Weights of a small GPT-style language model, trained from scratch on English Wikipedia.
Size: MLP 1536 tanh GELU, 40.3M parameters.
Architecture: RMSNorm before each block, rotary positions, no biases in attention or MLP, untied embeddings, normalized queries and keys, attention and MLP in parallel, capped logits.
Training: a variant of Adam for these matrices, 293M tokens, 4476 steps.
Each number is 500 + 25 x the weight over its row's rms, rounded and kept within 0 to 999. Layers, rows and columns count from 0. Numbers have three digits each. The size before them is the row's rms in percent of the matrix's.

# layer 6 MLP up, 1536x384, rms 0.065, rows 564-845, columns 0-47
096:469463491560506507464460478506527498482522482503501505556491515545540479520473506504522511495529501513506487508490479543459490489474519480532467
100:508514500520489517481477484504458523484475459515482500527538459468478502507492486487505522479488513521518508457503512454502485517496526467473486
095:474484504482510466500486500477453470508518530494491509522534523532501545515462513516528500441505468555509536527513496478487441531521476497503485
101:513495488525500542502516509471531473466499482502519522510538517526502514511537512512510490446532479514507475515456435547491486515491501467531514
102:531542520533479534505479497459515480472490505537533524506507488520445468555499468498479487500488535506496476463493464491496503526490508484527530
102:507495473519510504469498455468472488533476470523526506526495547539465491532544511513531486493506488546546533447457523487515501480468516518516497
106:478507543494518527507535478478496537513481491484496535507518485508481479508485471512489518461522489510528507462526484495537545476503539539530480
104:468504477492477476477516489475507503497476486515469498501494502505494459541504511489515451485559486522490492499486497498479475502523501492488521
106:476489483498503488502462472460487471527519511505481479526484524502496492500524488468464512482556548513524524538456500489520499557500451516502531
105:508487514509519535494499531510508490490519505494530470470510490515485539537498497510510504529514506522492483492515456462499514494501493511487474
100:502519489531461484491531486500559502504494500493536476505470492486508479514484527490515483522490490485539536523476477479520486501500499479501544
101:491496522504488524478485485487548483520474484540506486527493466480501480497469505503526524559498510506508468524489520447481499507505508488506501
096:510509549518475497495517474511512467520540480514526465497498497529472482515474492510506504491505483502510529437456509510524475474477517482524518
105:529504472543432512483506530530499515496468470481534459488479484482510477506445487488515497496552493531518473525511546505487507532493519500507515
091:505523501551531476470474462487501542525565520537501530486467484506463468497495460548522471475554521490487502472519488507506518510539528494526511
100:537519491532456501493476484470509525489541486475530485527534505515485438510468523469523496511490491479505480467504478470527518512516499500507493
098:464519473525468519495478506509513490466523504512500447491449538484471484515500494527520500519531494506485492502491452498537490487508503485543509
100:513502535548450482460491553504505520515535451497484491481495471525506478521488496467461506503504505497493534487539455530491490528486479438500461
107:513482513513461502498457535485511501539519457498535459525487511540495487531525471522498524420475521510515478502536515486507472492493488477523452
100:530525478503495514449465519521518529493499459503511469515483516477505501474521519452526502516497521485544545531447519466526504505439503494505549
099:496495489519499460477496470505484499552466531485473474477479493509450469506493486527487514496493500503507496419514511543498517509517528483511492
098:545510489522470482502504503454491528548470479534495483495514485464484482529519439498496497499504446489552514517526516500541512480522489468545494
096:446438466520487485507527492517473539551491501499480506476521489518517455511457539536500508464499476502508503514495489497514484516503488469519496
096:522476491545493481510537497501541518485474473470514500479489500452436506526503515479501489484522497491492509481488509489490468479507470534506512
103:518522442507507502458495467500495523520498540507516491464479472463460493532479528463527523469498508455521492490488483524468537458486493490520484
102:495506517537481525486474506497485518502500515559555491527528498520497513509481505513490522519507513538484468483499531500500512521508532539484535
101:501484520516466459507546512501485510521484485493495480502511505457496465488462458507468514495498500500516520514504498477503518525546560474478490
101:500540499525467476494501545484506544437463458516517524506516488524482504509477546473456529516485503516518496531470511511494498480473477440525466
104:541484493521462495477511480492513489509498510486498487481464482535487487495519505534467532526533533490481490532465501520510483488465488504494484
102:490549523485502522476468519484537492536504482478507504501502498512487519514470497519547522533533496493490498520468465524518480492528495518492493
103:482514478488481483494478489519545493531537485516514460474493485499449486499518510484498464472505498527543488495497535517500488492486531499488481
100:502524501542535477503505522490557494490512500524504508519535465477458512555488539478484493521514531521516467525517481495498474514504473521489536
101:498486474522531510483500498518526534502477470485500517507488547465511443528465512481499488431517504498494466490495489452451458470529516475521517
101:484505523510524534440492513522493522485435467477494471478535504499457450513492537522526475508466507540492503500530453507495526458500509520507508
095:503472499497469489486558509489501475513506498475507497476468507522480453484510500474440522458528538498540532496434509538535494494480525513506501
101:473497502541492478502514467463486533534456454517469479466493483520507455547448471482492467517539541500475512521434516520470508478517514507480525
100:523514507533477496489534543461472508484520502544475476486504475495476471544489522462511493502539487486520458498514473526433483491540484479527531
114:473504464547472487431512521481492511526505501541523492493487493552487473509498517481525463517518460557523509489527476451484538493518499513543463
096:494528495529473453472473507477528465475480512530482531469534509524502442520452535509518473503524523520511461510532460492451534519537486465505505
092:501523487528539471479508482513494480538472488497527437494505493546513484487472475529581513476515512548460484506480492541485527501518499499508519
104:454495492495459487487522499487524521552522501513505504530515486501454495497520559516521486477501516507488536477509486529508509483480468499540439
096:507504511534496489492466529488476519522471465546518527445498502514476497488498524519533502504529520507516489486511465499518530533490548513537490
102:526529464510534503451495482438506498493514495527484500557507512452493498487514484488482477414517466490515513574520483529503453465501484509485451
103:491545445486485547499468485484494493537498492524503512529479480500504450525454498495527493516536491511528492537491411521513514528507519473521509
106:524463471513501478488494518450501525538555462556470496499480464497524492510507513513487537438530511499537546472490510495456489487494513465501504
104:523481457515511479460485483448512571515511493520500489487525505462516497500499526494511513490536491523483474482473530493500445491457480478557477
107:535501486547478489472510522496506521460505487514479524549507506451512531504497467498504492484514545511499471504461504516488475494505542542490510
098:557518498557465497460485513532484499463506536509523511497515502554462502511472506493504480482507506535474500512481475521489507517462531482528487
095:505439484486494509487549530465499517497508464507502443518531520462482501517505480475461489439529542508531485507500546507482499484474504502514507
101:458479486507508535478496476510499521487533513534475503452514494552513504520505511521465527477487449528519491517502526451483460490528475459509464
102:465504505494460518484494525477506476527486450485527475494538548487480464521519458471485494456511472527489510498497530478498533462481530492481474
104:516535493560464489481483515501509532479490488456488502500471497518490498503510519491515487520513485520495463513493501497516487513483497470590548
102:525473535502479515466523509504524477498483481503479474523483532512457474545486501524507481487499496533514491536480509477507484534488466474496441
097:474517499527517471478508532485512499509480453503530494518477528560473517478491517495513491490515519546471476493471534476550473474472440482513481
102:501508481524494453463535464508500513546454438507465491471486500523458505527495499491519518511532521510503520501486499520524531534475479497499498
091:485584472493510545493490462509494501540468424486499553532485497493492508479491485510518529498485473506479467514497498454529498456459477483561505
097:480494460532486520484508499463560542471453487460535491518498492478521523487463516504485493476528521486511446523510542483484489485509535506462480
096:464487505506495496485496502473507457525492461489486509493460480507493490503486449516530479511581519512476488456510496457507521433479441517536506
104:544561510524523505486547534474520538516503487501479505467484543517459513478511516558480505516537545513526488505520473494560494468463469524534456
102:506538456549503488496503536463509491497511502504542507517477503552541517496488540544517509529535501521478494524502457514534485500500528466502504
112:522501497516511553447545533480496514534506474502530487485534515549482465517526532509478506539492481477513499491477503511447490499473447494497468
106:467505497530496451506503512533527513528481513512472427497517526512518483538512516480489482471543537548526468523509416516497484498538502508507500
106:501495505504465480497495513463492507502478510543478472486492518491504469514474499475524525450529489507479497504461544498468477493529515505498546
101:482506511504488473506504509530470466535451541515491485490491492477483480522463535491483522438498487497483508517506492484491521481491485483512464
098:487504491501465470480472511475517499534517458484544484518501560512529462517477480508494495482502525459551487463462523492505482465498535511508466
100:453524506495478528466470526486511491534527475464504501526525519492485507502478490529508517462503444508495519469490504511486502500512518472465493
108:521470445495517515489518525475534510528517509519550477471510496507448506522512526483523534484543533523516508475494462489514494485484548554505493
100:484480539508457493475492508480561490499544507553484497487508522463478475542493523465488496498487536504506461546485503490516494464479487496533512
096:502508558524502459486524498520504524483491481476472502508537521514524439531478481513508545470532508512540553478478476508441483494497531465489514
103:493473520542511511490502494470492512558514473467452498487497518494447496540505514446545502462506467494518510476540509530510505495535541483505474
104:502516508524480514503512502492533464461472492486523498553512527492461453510483528502481490489517490504537470477523486526513517539494495497549466
098:494555490526477485492503473526479516521507512510516465476502499462477459529486503474493486465487485522551488508510463505496484494503496481507511
097:481534502535469526501488499524547494511459498535487446511519496461476529514502552475425487517498499475527469507504455481505490523529525461482491
092:524485500533490440519488535545499476546479539500506474487508550513470503511492542474454492489495469507480497462495462494471473465518505518513514
099:499480503514525483500484480473474514532468475498467451523540529469499518521505506529499514493525491510532485514457533437508473520483513477539466
074:498514470534491476512537476479492468503462462521508457511521519495481484512467500496484505479515501484489459496467502504485519497492505528521513
104:562444470488520482452476495475483508518518471541472486491460509487534517507524474563505486481531533507503487505477516490479504511523518509510499
095:525588507512479482497506521489472469535490492502451466497516541518463498491492529466510507495544547503509516453522477490484543522525489489481477
096:525502504516493454485505470524490496554522478540481491457475514527523482543481520461499515525554491481513510499474495529540496559492492480530504
088:494486492483472486490460528482476516484517463529477476518497509505493459513505487527436515509505457538536483504476507507479480511517515481462517
093:512523478491512532470492474462512493507447525521502511519519525488498517513466501493477454460505502500551507480489473495522478523491503497488539
113:520486484484461446491524476518495512479488522540495478462503542503469488516504483504535515476515489518507474463469533540472494503523491503499500
098:540481516509493494476471486509482543570481508501455455478511465464444465544466501526499517484543476459522508509512504512492501530492492476525481
102:469517480504499544476501465434487473527473458489519508518498530507506502490470490505479494448491486529495477501509517458549464520528517474490504
099:516494507496438549478455511486496534491488493495569476545515498513526476553469546476495471489562473553510495551478492474509492507483524476493480
094:478497496513495520493465523485505501499496525539552519507505524491515491498488548507499493483490546527506516455527477496451541489530460541545521
103:511515492512477479489513485499483522473483476516492503477515489546495501494491512510502510529498502567486494518518470471473516495516520487493538
104:493486493523490511482529500455544497515524492461508460505476475499502500505497556509478508511496482495509500502463505491529471523497509518479497
099:479541507541480479476443493487508519473472482490504501525538495509506540511494493493536494500504488525553503464505499511490519508496520518514487
099:537517462497505460511528484476475510527507506476497511510537475477493482516470534493517489513537475461510491506456488469503481478461467471528489
105:488522479487508521466487520482486522529474483491531500488495515515504447514488521492456492488524468502500548486500501499493495505509518469460505
102:500523440515529478511512486464469475522496455545506459479506488536498498521492528455544455467519491513514530488501493519518476512515484508483521
099:513465515521481507506495501505490532469508489496517464433515524505471507516526546505474501516493525505516466529503516500542525487512480472541483
102:502472533529472503501466468515528485502471489505487449500522511511501463579504510485508503512521453506564518502476520474523510532475483478535500
096:504488531513507521486515509481483489530486513520493489475562518482484509516537510493476525528512472497516512503467477454494481512531490455511498
106:533480532479487518485478502505515505526512491498503471499487495517463512516493508503481493535481478505490470483520519480492487497450491506490464
099:502540504524508470502467493498504485490454440512494536515512514502526470493518490472541497479502527514501507548492502468500494513457478474530506
110:505541482544501500481466520492553578519445498502527492491524539529487507539474535485523492512518529497504524561518459463537489475481492445539516
103:483529506522471496470481477515509489518462481523460529539521566519488477496470502510540542526508512526479489478525510493504539498546526518529537
100:518503516536494499498495522509503499549524472512499505516526489492463533541491512475452503500500470464480523524514479471498466460481497510508505
100:501527503493475511492494493514479484495483508513528481499530513525443461538538509490477447498512495510523550463499448486508505540511504529508519
098:491484488545525521473478515489504488518503509494498490496548526503481440530443466495515501449503490527523454501515483491512480480534499454556489
108:495476506504516513487537522482489523525524492570462523525564501528482497495511475467484482466540499532494531489513485512498489530510460484523474
101:506494522480449475477406524494467495532494533517470485532491537512512473566521467488541498498514513494500489536520497509472522519499496546522480
098:485495477486483466489528461495498449562491469477507507524516450509508479497492526512513468471532512468488498508483482490520502505521524505508536
114:498530522558481452474507477506528495501460496489462492477441483508451484511503528487476501481510550508490496516492528540508463534496480502517493
096:505442489512498507503530517471504467514482492499488519467509523498460464523541465523475517479537514491507537475455527502459492486481498518484479
098:534515485545516465503520487512507476508494489512449517468503486484429518514491541453496528444508553504504531535473515496517458483538533532531485
111:513483512477496508483499467468484521493499466527473468495455533550504472540474456504514442430524505508496503523497526499474472483454497504471496
097:525485483540524537496500515475555487517526508482507494521507533527492521526506519518484445488505544465521478534484509485512492474461455509512491
112:530534548526487448484495460479488494484464455502526492502543526529507471506509502534543498492517495519514493488512478501477500510452502465529487
105:523518506529507507479455496435482510454518476485469486448501485496459489500504476494513467459536511520529517516524470483511488510497476509521468
102:538487460507494562499518486509490479473465475503508475535548539534497462498494477491528506451530496538529507483521499463526474458510470509505538
093:491555515492522447494491494501497487536510535524492465473549515474425496523493496462529528445507504524515515525505437538514461494461524509486484
096:491461502505509484492473520469507452527506505501520473504534481513451445500491513492492516494506491476514505482455508454495534466489491493467490
095:479511515469459495444471569490483449486509496541565432498486505527520453519530508526507531462537483509512497518500468510471503526519471513513498
106:548497482526510476492485525507486525524501444464495494508480474482487475519474558461553512532520498508510515516494508471532510518483524509544478
098:510507502515500501475477499445536502512537507494500503516500508511465523533506512465515497474502529488534533508522493547490530492462486524552495
096:501503465516520459479493477499520488527491500506474447479499462492471512537521516517503513471469474517498506510503494479490484519501532503503456
108:533515458538486504477520506508509524504480483490541522509489508523515477510521519500478461503496485529506477478505475475537525476513515492520507
104:521480489522461499457505508492474517485495495555460488459483511482515481531536526454546489475490487481468521558537524553459492459517482493541503
101:518517473530507504504456512489511501517509443492531424530505498542489496507476490540494503476497501508507495514489500489503509493518483541480503
097:483506466492494525476482459474510482521486492539495486507531496500523511518451484495544478500490502511538506534451493456475496531465528467486517
102:486535483515473510527486493478495490472506490505524448509547537508491470513473509551533498471513511525538506508486492538481536507478536522515523
111:527488479538485478466456497479510475459463497468512461509535511491499494507464464515535467436488490501519484498475492487498517440507512489516500
099:496484475504478504463520468485501486534506515474516474535561522486488451498532512463499536475496509509501516487477481496500478529484516495559491
105:480520472557441492476467495486512541504499502501547498568502518521502467542509488495503505468504503552563485518461468486476508525486521485477499
096:482532512508475463503498537478513520494500511527497513467488516500488469506515543483512456520501560498485471506520479456475508479510465475488485
099:516502495501494524470508474508519522453528497484499487473498503511496445546504547456474471493505505519509486458465496540506477490437477515504485
102:552548476554523474473531535433527480497502457477539481501501484459493503496511513505517455518544501493501514474469468472537523447497488503485507
095:543500501548509501472520524478498540493466504473484496530520498477481495524523512498478529426488527536529488500499493516502541507530522479509498
097:493543472534493518498441468492531477530481488508514465499547533483489467523464536489501517474477495569513471531528478521532504486521513477475504
098:559526502473492467491492545487485497544544463522509520489503500501479518512513495508469507493521482521512510446518492516536479536492488527486498
095:497522485494465514471477513489498495530560490530527467510445480511501494499520509519482508450531484489514531500538517520501485493532500501500487
104:495505495545480483494494540482520533489475478510489532504528508476520489519457508500481470512551552533513446517514538536520478522544476442518466
098:520488490542502500482479504475551493523513483469524448492512512507509522524512493530510511506524502527543555507455455504525474485504519518480538
086:510529541456476545510464499513488509484472482511508499455555479514523480509445526493501474467488531508504494488504531487473485509480455438500501
100:503484537554490480488514513430480535509472494536476523494479486539487492503445476509519512520518458513475518503500480475481515473505448495520507
099:518503448504506493468496467473498508540476518524482437521522515517457476490533488483532505531535525531495529498495466534484459450505524510529502
100:471515471478514502480548487475490541526489512516482497478496490481499485484510470480474535442561533500497495500486534491533462531481534499446476
094:447498517512505492526492538517492533485508480551501519496528505497522489528446518509511493512538509563530478493504508490440460463512518483520506
096:489461463511505490491486506487519490543515528514511508454512521521502499547501497499510498480556488487496448451466467553491468458453482496501503
106:543509471483471477493506499492524497501509500501501488526577534542507447514505504509451479491508524486522534525552522477523535510487492472485459
096:506473488508485513468514498501538545476493532496524480490497484516503460505496516519522506485491495506519499473450497507453495530484494528500521
098:528504493523479484441535556467494497475529501505558516493510500463512508472488516504567481500511512502550515505518496511492492495451535491493525
104:526539459527533482479498493475527492519512541530544532489507539509532530498471487487502471504500528510525490554514506463510511542528529457500461
097:504475490509474444493513506519494495465510492499484493476521476546492523485478504512529468449483472543498513477510493497497534494532465449591508
101:514494470510523495490524486501476495477464521512461501487546538467473504530493498460500527436479522476471512494473485511458508482515520485487517
106:493545500559499482495541525499550485481519507504490533483528492466515493483516542517491537465499513534489488525506518503492473475493468548492534
100:506530494497488501488419504481525551499456480495493488479496505531547490513463492483523514509517479496497495492474518462520489479522547499538526
106:496502505517487472455540505459511500543496515522452487462534526465539513529485492448476520487501501516526477512512473478515508516541481498488544
104:519466482542500517491506458471471505511519484523468523493524510503463469487511480494491441514529511479535487483501476460517525502486488460501473
099:534493478527485566482506518532515506524478482498490534499496482477509494559531474458509525494495493464497480534495471501456468482503453520529510
095:518481500534503471508490522496529532457505501485490454512521511474463465483484529545495507448488544513539514512488530495509488496482495523495503
100:521539488526471494514467501509512468494504476488471507511545496477491478532503509488505496489521513462523463504514470524553549489473486528534466
097:490490507501505487486496484512469519503472500514487496490516518520433493498494507497512494515484457530503485517486497489514475486480478498503495
095:500468523511497467493538492511502495533540489463527502511552501507475507515545512474499469476499512479509499503510533481492453524459545498527510
099:541514513513477524466477495496489501484527456503477461470496505509509476495482493492522474485484498503529520490484505523481520494479498471468523
099:541490515518502470474510503518552545534525484477488466448515534531427514534492512514491491504549477472529462504473515490473479437454465488531461
099:471515487522468512510567471467518507501458482440496503484521474503474508481527489456506487477529512513531528450488495464500536459496537514533504
105:461486487508478509488510510441472471499485519481495565540494483525543479508505480501520470476511478534500476467525505510484515476538503470524477
102:470486502493499493484498507509529498510532508546494461461488479510467478519472515491545547443492524489503515456488453525503492514508484504552476
103:488477467520522537478532530488520505504502524531502524478521525526466450536490517512503473482547488472514480551479502519496520465500519494520510
097:489505509568516506513482528490526519537501467466523496488451498508472487533502536489527476508531494504494488508535461490512491502483514434520471
107:513503483514512496453510492522519472483505505482480491557491517520513455520478491459517489425508543536481445535516522524503516514489505525511534
099:500485489522499486485480537458493497470533470512532526547528518488485491490472490495540492491512516472528466531468493467499486473489516492514523
105:507537491500493494468464514514529482499498485492515504478556539537470477573433530492539512510523515509470461489508474539470551479505492518524540
094:497533478545453482482467519505501500485528502480480456487501512509483497554470495529524525503482476512513465424496521473512514501504492517519487
096:476535516536529529471493531466494481491531491518503484508477521498474493489487476505527494467508551534490506506512559498505537477453573459517501
106:536501498519528488485539536472522502507537476490481498433511486478465467527489555479513508492509505476556526445470477513497501521474479496584518
098:489530486503512499470547502442512535498540464472513500503480492504505522482516488506505523514529461486518523485497509508500515442471523490547530
100:491447512524457480481499501516488541544507497549497467481503479497493474576491524529497495509492534505501502459521496510476492508503488465469474
098:488549517503468543451523466482554490461486535510518505502513515527470479476446494485476518483494506522521508485520454487486511517497490452497509
095:481474468512504531479525469487516525541514491484481528495519471440468448505511542504511493462492520491505509480496523515489498512499549465489493
103:513447491494482462501487509491514520530497491520497492536515478514470548486517517531533503486522529483515483501444505468515494459463480520492487
102:509504555519471518508521499489489545500510483450459508482499511527454458509469474536483489513508511499495491451504522499495514506483510488497472
103:502459469498484514478506498493538458498505490492508475467468539522507454546533537517492461474507496477547540468460466453519497522520460419497485
100:513517483512465497497478496472529531526525484537518506530529551526500504547473499522512474528534493498519496477480493522505507494474473500535508
095:490480496483511474463502530475494517533499496502512489494547522499492493557518530497458484446502520497531484466513484531461485477502508479524487
095:513522482524477507444478500509543503524479510485478480487560533535521482524493537498504513503551517475489498516441518552475510524551480476525526
103:500483504528485535481476471462499511511500504478471469500562524492514485563530543472484481497489493483536506483499481490527466538516499501470512
103:477486524546488522486470509520524518521511485490519473514476519488517495500512502469490478474533487500488489501538509500515520498482481489534487
103:511479491519510463470499502512533519541471477490512502488501508472481445515480504530454476543526540480499479484529447503535468492475506516512530
099:519472473498491480470515504445494514487514488478481505478546471523495535481484494489521499463514495479495520505529506489475477451531496518506506
107:472538500518465459496499484490493510575486496514529499502511536560468478488507475448477498531526495514537465469483459482457445468463483500496498
094:491521526494507482483486482470531496492503469451490513477508471479462477543495469499533546532489471547505516483516496482531512516525508510521537
098:505483447553483490474525522496545566500458448494500509518486518496491481515517481521482536505489466477530510452484520513498510488522547486495468
101:511521452520511462486497513495509487550525476511484458508530521515509493504514546476526507502564465493529489481473456481441456508533503529488509
095:490505452543457509473493522497491495496478483510529487467464528508513480530457488465528499500493528517502515453518530490476489497473496502531532
107:518506503521469483512456532505562514482483475523493421484501527458504494531524533477464503485483512527497501531493510506461526496511496478505504
104:484460475492482520513507481482491516520490466544484480447530498484506491525468467500501473500523540505528519555502496487526459509497483494517511
103:490472517506519505481505519485535525507513475487472498472498475486496529592504508464509517479511487503509501488473494523514492525479473505520559
106:522476504520528530479539513493492468521537473508499494493464472543509478537519521511521499496496539519508469487484503508503473483504510513482569
104:487484522512482494503505512467502511480460475454513497523495493471431526493479454481467495496520473472515510455465488486538485478480483480486487
096:492503507512484510510496506490585533545512493505521509463452495495475492507467486503510521486529471454519511513477498496485545510493484479538536
097:505594438495482519499501488498484482473503500504490468483548532481469494494471527483507473473482494511512534456462460473509506479536541529519440
101:513497528494491465508517474473496513504466513535459503530479486516508480535454496486513468486537513495461488533535499525460519479498510494525503
095:471530509508503510473514487501509528557516470516493497504474556505471490525485512473524522497538501545529489538513513492516510443511482443567532
099:507494494482469511483482514503528503531508504491475456524449546507510476496483500507456462462498560487512472548549487505524448466494491514493488
094:457494472487513498503505462490545487523508476503477497483529507524456489527484495460495532444493470495516496495462482478486481486472472497490476
099:506510491524511481462476501485541528516522504453496565468515497487511484504456471478524526494557500503475528489508492513515469475496536457538479
100:521473456489515549482508521497545537532493479499492466494508517500496494566534488518514505482534538519486534531472500529506517481506481539504529
104:490530494510450500493484515497488524514506503519516479519480484481511510537484512467486491502512514497537499490505492489469503499480467505493542
102:489508520506472485469508502503507532528509481514542489448483493515488447490497542482428525524504543512526498538508514517507513546526481508517499
104:514491475513507469501509490519502519520492512490473434508510489501505542516520490476497541455502482508512512498473508511491501493534510523491515
112:502498477477494484478504528489506532512538501521528514524499534521514524505520481546516453495509489529478510490483455538528498496525515504506467
101:500491490561499531481520499458532507512505478474509484487506518514449488510541455507463473433523529528529480496486522460470485513445487457474462
101:523551490542472486476481526518509534514531487504515552558522501510490485506503540487478508504553566491552488543496498493486505466481475512500520
098:543484470497531496501475493479535521509540455515520495479523523524514491530510496507533477522492503520526500506529516520542487507505492494534446
108:532538484501478506446497533510489472501490498477528483529488536489485474510461488499493550496514487506499506474503505529478500487467517507461494
097:519481503513516533472444529457516490512505507517503476514490547509530477515491494546517529483479502545487472480458497491484477505533521496518499
100:517504503499463441473501499531485488544507503501491485496515505519478468528468478492465491518503474535485494482502539469509518488493519495530493
101:501499494512492483484471533511468498489485516517505472560537550492472522518495492463570525485502504507511523478529539531471493530502512507491514
102:474517513517482487449540540469557488502516526451547520550513502512524491548501535504477480531548494501558499509475536524470480489488485505500514
094:474486497504488503489469482532480575469467457515450450477459499510488469536511451516494490452493473507486442470503504465511471494513511482537516
105:513485481536470541451511491512521506479521558460497483519511521498525443505502507547508493428486463511520444528486490453485511492507543425506504
101:510491474503498491481520516524494505516474450469468475518535538515490476511458515536553466474513543495485449481478496501490489459539524506487489
107:518477521527518521485530457470555501492494511498525464524523496521479519509525472515473477467497495490561474470504474465536500496476506498516538
102:513526498572506523491502501495515486519512499472505514498497528528502465484492501495467510468531551510542477506485510510515518512505528490521499
102:466477517502511493486518485466524545546492510493543489512477500531487478551503516480524510517531482498534500487508514505475512518480526511546537
096:513472488508502499441486521459492486486464494535479458503452534489458504511493525496495534508524494509492518496507480472487484446477503479515507
093:491525488564536523498518511482508461520437485478511486472506508488494486492471485488531502478535495493467506520521462531462494485510525482562541
094:481495481583462499471436525511499479496517498474513500510499473476519502525455521489548512492502499486517525491529451511475532474531510512515545
105:524508504488525515510468525479492496490481504487453498526525495463460517519462530500507519472544522482484454532505528496518520477492517527466512
103:482525514529515500485502508481514502461460453491489518493516507462483462489485541512503518454534507537523494505532519485513532495496496492508483
101:498524527500456516476469508491513506501478527494499500506483519502469440542488493484477464489537519497530507543521436548480504506476513467481541
089:457487500502512501479519500456477481496505493500506473503486481515469515510537505487501539463523513506497509498481499486465486485443479532527518
096:520504460480526526511498495491488471525447459447529504503527498462472491512444475515499471460506502471521495500470518489520463471527542485529519
106:528502491512483480488499496495501494482460513527473530499535542445495513513490484468480459540515501491529489482505450475522543515513521489517505
101:499482541511485541487441484498508505482504480538509507512534518522521492505508479479460516468529508500473499518515499514471486539479465487463527
104:534539515464456519475552484497487516480514465537513478491505480477516486499549485489520472475483509530509503496459472467537516477519521487508463
101:505537498534469465498497516503505478525489533474501491532490532511484492524447505500545506465499507501494479507528467476501513500529502468487486
105:483518500481501506470457481456486490553501517517499545525503513530483498526454478475533545479547457473503456512488483487476505466486461481566486
108:507550480563483455485505501504550506518487491476555474499469497460498495534487516505478526505516464493530484473503513491514491538507518463527509
101:509455465529494500474508457482559514535500509520468474463470519493473491495472556521495536496514486491533457509513465491527494481518504491511503
096:470528503480473480486532489523524518469481483508496518477526527483487481504516533463499515481527541490508495489494498533509479526526491451492498
102:502524496506462504492495539522523540475476471477469501532509523537447502508482543451499462482516489526494471479503494546511489488503504505568483
097:477550509493488509463497484491518515487455479536535489533525512520533484515485515495542526526554503533558510517511515510518498476485470456530516
100:489524483518444442475468501476485529474513473510452520480530507506525512514523519475497476492483538516509502516522530474511491481492450499518529
092:472502488515455463480511542484523479539552501525506489477473530504499529505558481460489488480511505527532543498517510480467509502458477490477484
098:512470477504510529479521489480500508525480501508462492514492489482491518509485512498465474474523487510493503522488510523510483520560536543526536
095:484481476522498525506537464479541506479503522545483499498491527516473503498511501501509499466551522496503490561517503548480477442475479511512493
096:537515517494469496526489513491485510462515496510470518482518519475498506527502479494507482489533480478549493569559510459508442476490503516500489
093:487468491488505470520469502472485537503522514508477478494488495482481523509497480479512491489505524514448530503547482494472538469492525518497535
103:488505511491504465472513537488480506533528476474502473490546511480496506528481540498497502519533508505555450475516501501488480502478514483536454
100:501540544481463484501485488527493483482455490522497508514551462479497476539502509521517498486508500490478525559511442479490507492499491512492507
098:530545507468502492502515467513501502538512506479465516487536511495494481527522546468499484464515476515491508545488495522502503561485491483522470
093:518508538500524466458528454499467487502518517525489487488538501480461502508510469475526488463547526507514511473503547502490445473469495493514516
100:463532450500496469505529461469500451523472506530484484491501498450505428512464482500532509483538526501532490505505475486473494498490510484482472
100:492502492511457511461486492470497472521457506483501516494501515519464467534488570474505471494508455451496537501504487499552516472480456471515482
107:469511503511479525462494488493560504484539509499511504480496498502496494550476544498505500493548510497528503496508482489538474481455479451499535
100:493520505512512515508467498462489505549456457508491477478536487488512492495437466505477468487516484473475508506507502442502487505507513511494545
099:508482495512473466485459502490519525493503506487534500511552536483491489531476511483516484512483519484499484468502468509502520526488530470503536
095:479475508494494472500483532527509489473479511576491458513535510487483459562447491543476502468494514515527466551478487451464500472532466476521498
101:504528490527510475485487493471489508492503536521518483490498501482437493512495513537486492477485455489522473475502474488445480485498486489504463
105:491508509539523512453509494448519482507507442462504446495470499493494511516435511491484494493496516496513497520509517447474437450478483456508469
101:471545505533494524476492511470542526524471470474464510505495476512492491512516490513517546462545500534531521505520470484492469478438484467510514
098:473505492471535483456512491488506464548528504542459482474501476496461491514492492476507519430511504445498517509513474487521500512500543503487523
101:531446521496496506462502502503497513479511505523465449441488496565471487509481547498501485502540491507512488537498504514501454521517523478499519
107:485536464516532489497501478497533495508473534497519538490515480459507478509469498512515539456527503486517484535513495465508485523455529506492483
100:544496518528497481488481468452489489529466500524514494466508507489500507514501538459459481554528487492512469504500470481567506538479463467530504
104:498484530529491552494474494496467502523520444509541511496497485540510492504493549466499505493531495494520481493497528484479492472479444528511490
100:532513459514510482518504514506517511506479473510499532476528551476513475501500515488526471499510480522541476481494493513491488490509509465564502
095:533469500537495500436473475475520525484533486523484423486510501478487503503497549494542525482522515486515524559495488508531523467487494485502504
102:479486523503466501503536537506568519488494510485477520521516511528465499551466492525479515487526511531545461509461538495513521492512507532447477
102:514491471532507494474477483503507551455517510491534536474479564481495472480480501501486501465510523489488467514506507487533499446483503536575535
101:504523525485456445482559478452495474534510526482554510537535464525502510489500503492511521480481510458521494486509457472479525493478529471467505
102:478484468513497479460499488506481500483502494549456518463512517498485466515474512530567476500536517554536490488480463519509515455520509517531497
101:543504500521483479472476503473484506558517510494526483513497548524489442519494505506495491516545482506546501498494530490529525506511516494506493
093:536529499523485532461542458499498518522491475481507496490517510504475470533530534457519497512531516477516537482542486477485488486462491445539464
100:505500443484471540475514525468508516518475460509507502509472493480496495527469471472500486476530496510534452435492479524539496513466528498512468
091:522572519530506467478499533508515474527510492507494477507500540488454492487501483495530480527521514530535500502516497476503508456472526479505493
096:514499514507512545480505488497531490575499480527463504477498539538483518526520475521497498477557530470502473462519456521548493534456488493480441
102:516458485517490463485442481484492521457521481501509464490507526521527484502533517512496451486544512511548494460453524499523503483504508515507460
096:478472498487502483477480540499490485538511494484471523513527507499514474518475522489471498482506519478510500522476516452511501498454444475512471
103:519500494502498493509471491512469460518463520468521471513540489470514487522478506457536534500504525493481525512520493485491479470501523484502481
100:505490505543524484473502534515502521506492563501554476445477462463502476527476521504480479517533465524505493513518500463459490471505449497576546
097:551527470546537496466501501492536489510467490470483488484502520522453470489461531481498507502508491502533494500501497496516479475478491524488463
104:515526472534495459489532472505525521516507510520492509484517492497490497489502539462479525439487517518514497526511518504509484533535463417506486
098:485555495508496490463467479503525502509525496479466520518541545570499519534506520490550502485483502535511533499517503490480529500483510517522486
093:513480488486491493489484501518473525485492502494505438504489468551449499504498507486472535458488476550500484500480506503452508469505489493490518
095:503528511485479529484504510503522487550511487519489456521490538458479530530505481478470483488515457521474514491489491495480494501524509509472486